config.yaml
num_attention_heads: 2
num_key_value_heads: 2
tie_word_embeddings: false
lr_head: 0.0101
decay_fraction: 1.0
final_lr_fraction: 0.05
doc_mask: false
max_steps: 5075
dataset: "wikipedia_en"
Each number is 128 + 32 x the weight over its row's rms, rounded and kept within 0 to 255. Layers, rows and columns count from 0. Numbers have three digits each. The size before them is the row's rms in percent of the matrix's.

# layer 3 attention key, 64x64, rms 0.0641, rows 0-63, columns 0-63
073:123168171135181148148102109083133115158149114142153110128160081138151079116219090124122136134147138114103125164183134126057091099091159133098143077085078097113151183134148120159108119177100181
072:142085153163147175084145124106147116115115162104108113127156164128129141111062152065118142098169151076138052087171103150145099142108196120173139107101174129147126128121210082077156144135142121
077:157194101169087129138136177175157138087124133126135115102129109066117140123110154142150088125139103139061128072090147100082208113138124061132125155120171186135093150137102191087108153136122113
080:110190151079129091160121089155189113118121073079140123132116158163163109160160087154094160152121154130112127175175109170102112105142097143118110119084038143103126153151122151142102063194140113
105:126088141126145104116173086129048083170125103094083175161141151142156132100073152127085137106134103061200106156118141103111149188120111139086169101119127147142196154123162120120153168093137157
092:108117121094143122153130102147144080156143130121173130158159153178131179149136124144069154107071148138107156178177102147121101129118085199106113054116049070135095130147078163166099111141130106
098:100096056105168098117117118127121143071132108151159141146152109165166142149143060123161133137058159151120141203132114132121085129150144126147145081141046198132134123130095190172099100126134137
112:091165108082102104131196143147133164107070132176195116126173132123091136138144162114125087085071113126088151140168200150107123117072105149131111153117104177157112105136127162150122112129056177
136:150166125075143099120115163146095115132116142092085141081078159200136106069130103116112148075140123125173118126117132094134162196134178078162190094113108067116167134129099142131116191153161147
089:121133123053155118116130065123097155093119104137093115138113086146179169143158197137132135129074170156100135079156156169157098180141117153115180110122135092116101144161115178169083157085166077
092:167130110166096165154130097080154150151158130112153063108123153137091119141127109124144149133170087110140170139089092034153057136180146194142158090162154120091119149092160143108080161103143143
102:183146208092114147158108123074194141128115130113141155115166112136144157111120149160092105136123093115093204161135071115153114061165154120113129090170146089110117080141071112111074159111117136
108:110132108105126071116192187101186190152086171066119104141079147109110147138083117142141103104123134068119125142131098103167124153149152132110164095191152140098099150102162151092111207119116113
090:122184118144129125148139172104115096116135158088124163180110139107115085118159197188171205042109137148145152146134123152119127076102093117126101133121111080149134107107139152127137063115053153
089:178100128130141086101119112143150074158143093135151111075122186193085120117139077100152152103139128137121177136104085119159104096085130129194143121154148217175062143119143120106112156158112088
092:161107167163137100207154090129152129114097102171092168187031150105132131147125093124120154162113152117129143071109101083134171064144150160168164133151078156101081139124117085124119117119130125
113:155155159169106112130153162127117043075108124083111151120173152099192147113160136166092118126105130090139162196142135144084157092083139084139142120092152137109166160134113078087140170122083185
105:099176127108150119157049172100099092106177136095153177178140104105133115129171123129184189164136135182104121108140148189118131049103103114159124090126107123117158121082103149149106118107127067
086:123106185138068134121085141129116121134113117108102104070162085152168069166152149171112189135094110104206146136115150088114098148084126137090139156119144212141151107147100146102103091182150097
108:065139154114130118154123099143138173119140177111113122108049056078121141119151116086081062122143096153152167082153139154175150118169151134108117137199123088138158062159111143086128156150121130
100:162186214076082151160145118135173134101140072139192122144119124121145123166134099125098100181105097142148124096139160092139147086063095109148099175100157125099122102152117158136100071175131094
096:116143182085136124147116197128115141151128125085052128147179106140138111133123118117143113100121099169081146163213137115138076092090154103190113133198113102079143149138080139093114133081130165
106:132128149156108150142075146105116124102158136216189135121153141100141094165111132123108061167116135143156117155053160106110123091129143032127150120153156168170153147150099105070102102099092137
122:123082094177103126091101133123155121111145141161117119162126120124072071163120134162173137147097150093145099124123118068206064177150119147143083141172109093162134151092144186115109181111161071
098:094073086178119168098131159148154162134121172078102170099119096130108117133085114082122185084138112102114150139128146124202163165148130157143108168148161155084101089038148152155108168124141109
097:121141136166149117130161107091147176086141132088176140150117102170100143166072161112183084130134137140098083134111144123206061156057164190135134085116091109180140148105121094129087106115121123
111:096120149148184130079133138149139112180063190158090125064128129146184097106141137126090116154161127098156105171132143135093090173057140115103153077136133141117117175118091065134142180124149168
089:177163070172105086137101126104121151130085065131127123141132099151131089170112124137158150159132076129151113127087058188073206114184132100108096145176110133118159106158119155138104155176124153
084:135103116055102124087152122136156123178094113132102067173149108134094157128130116105170097143109098108120162067112153162206147153088168122117175131176150172159155098089107169174098107086142162
106:115149194163092105164104140133114127160173114127179161102136130121133117126156142147045160113125139132148135084169125180145180099135065087153094141101206113112137109160147092132186133082070113
100:127128089102140116164125095117157180094084135067096154134107130118160132098143102127122157147146098202082201111130184157106143117123129123084170156172084109178170109144115102151057104140104183
091:161126103112191116108148111119170146137139084121055101172153139144106136126093064140123140145162149144150139086078085147090134182117136098095175152157105130055110102108174137149178172190120090
096:153200115138049105163111114144110142152127122148154176130158130058166165113140129127139131102126098106106142211169094152129095150136068104103151119110071192163150101132062096142110106112117137
124:150099133154176158068146131117141093131100130143079039152089143179100107090102107143116119142142169127148111067085155136115176150118187099172104122150179086086138135132167122105120203134131147
089:123141098195082086125098126149113117094105108186124134096255134117171108168115159145088108111120121124164114137187142122155102093137098127101087163142148112147148134162146133093076137100148114
113:125160121111100149189137104194186140134160155103182127136124106058131150100113090127136129102131066141099157160145121127167109129168097172113159080103035172124151148139106122177092086116099129
110:129104128119171068098125121121124097119155157134140106138092110177194118073155097125102145133128122166135154068071093207110152113086199088145123146142182084100183143103160133128118173113162121
107:161059154141136148160065165089159149104121091148109141124115139163065128155143102122053080200094179169164117100123163134105132099139125149140064134166160075130130083124140132143117116161161156
102:083156163131175138203150120189094144164102145101113199111184064073126151095124096097200114108138099136102155156165101137107119140164094104126132118125098158148124144104093103164131093086093119
109:078151082145097130147133079170160165159106127110154132128164120074089125154100060131142189126139123116120176183113086101138128132119110148098112162174060146150034135151180126139128139131141081
109:069150158124101176170126100179148171186140119150159122149207074088106133157117117092166146127128139123113142178134115092135129092075091124130103151129033185138110133169141098140092121108098134
105:171077137132197091076103160091096117091133139125134110122127128169118101072178148174078099148152142150120106093098158139189113137157130085153125180129155038128149081148171143107127097147157112
096:146073147125149139047117143080156139126155109150119099135088163188140099135193122135077079154181123160124085125091112108134114141191117080120127143112178051160109113155162135103081132129111160
108:121179144134083091140106070160126136148123148094193127099206131072102155158114129111129133078147116132102140209123125135164116150093123142148125118102047166195175165148128104122100096111106115
089:131090090154170057067116101138116109130132131181069102137127171135166137109162117121138113116164172116184132146155069132129130143053093106153136116119164153127091151134222084165133138102143102
098:144137102131135158160149127115105153183088090153157190147113107138142081104108148122121113110090093074148182212159075078105122132128175130093068150120119188141114125091178090135103117142184121
092:120084165152150100120119186110144115136123083187076127119159189168096135127089155071118126135073085159129106068181127172130095186125154109160087118137195125146148110122136122127108085093165164
095:126083112160140119060147056098109168080097126078122141143133192168150139153096122131122186149139177120091120129122123186127150094136130059138100167115141111113152113092171190093133134095184149
100:131081101114121161140102163099078135177135091166049135073209110077148105089164121130095139165110183082100156154153166144093113157153113140165159106131124161100130177115166163099112149121117107
092:109147105136132135155141105087132077087113070112084090118110079118158142118171161085137094124183112115171152154110101150126135118105206176140200114125107150126126143072176153115159105086143206
093:145135149121130156088123128119111142072132154151097158184143138082115181149120152188109124018081118081137174118147137050151153128121104173138127099146073104155134166177124135148113122089122099
094:129131116177092150087190152154134155174126167159147114079114142111115127187135064164146170121079165152078172172118101053127138096089112126112138098111154171113084090103102157175112101105111124
107:155192079171129151118155086131106121148154135166136142165145149149110152128127123104111104132093083101050161155115097177176078096087119144098124154185080161085108106208147096146148119098096150
109:101150145117094139198088124144145151180118083089167167098160144077156194121109174107142151122148120103101210133180074115147121089122099108092184136107103157159103114144105135170103095087107111
094:087168155159134208131117107097094126087146146164062102134111143111127160142121128189095139125077143125122072145171130127095096087137160061169149078155150087129147095168115152163131150113105062
105:136129129114130093112126125115194084138143113117118131097096125185086098123085106161044108081183136159125142136112169100132151118172185142182067139145204133099164151142165168079114116101107135
078:072111093194111145171102089124130136134079141116117118103119120128113103162146240120108148116110118161102072084092136142139175140128132141141132128169170135069101138099167131123097189129088191
091:110163097160154145163137158172123106098157035156096091134151116149151150122125136124158193193102120113114113217066190123160164113132124123139096121090138150122091153104106116074090128131140105
104:137177141128087137183122179120147140165106156119144156173152150103199180086114118135144164071059120138103080130158074111143130133110097096143163109104046113131122153155101144059117111097121108
094:066159098065114133137173144193126198108163074127134132103186115156150133102128113088110133134123156131097093180139084127151121119082095122146132144173050112165113157103119151193159087136130122
118:077175119074078108196120121188161166084110171152109163140145071062113128151115099114139196092167110117113145158135133134152109159152073117098146154138081182154089101144117141142099109127112112
128:153096143129180129111096177083129140107092138148126110110089147191105135119144095106096077185095174094119133073131135146135181115108184104136110140133185065147122099072178171105142182155112159
092:113108097154122138133156164137107178098122078151122124162126107159149100049118144106144081115147204157112098090092150103165128128117165089142101066164170145158133162167082085100121089072180138
092:123093125040166125180214157143108180132151113092092153124145180117115098162144137133115115089123137173157154128130133127076124115115166097107124154119169075119086146084093150092132189131072113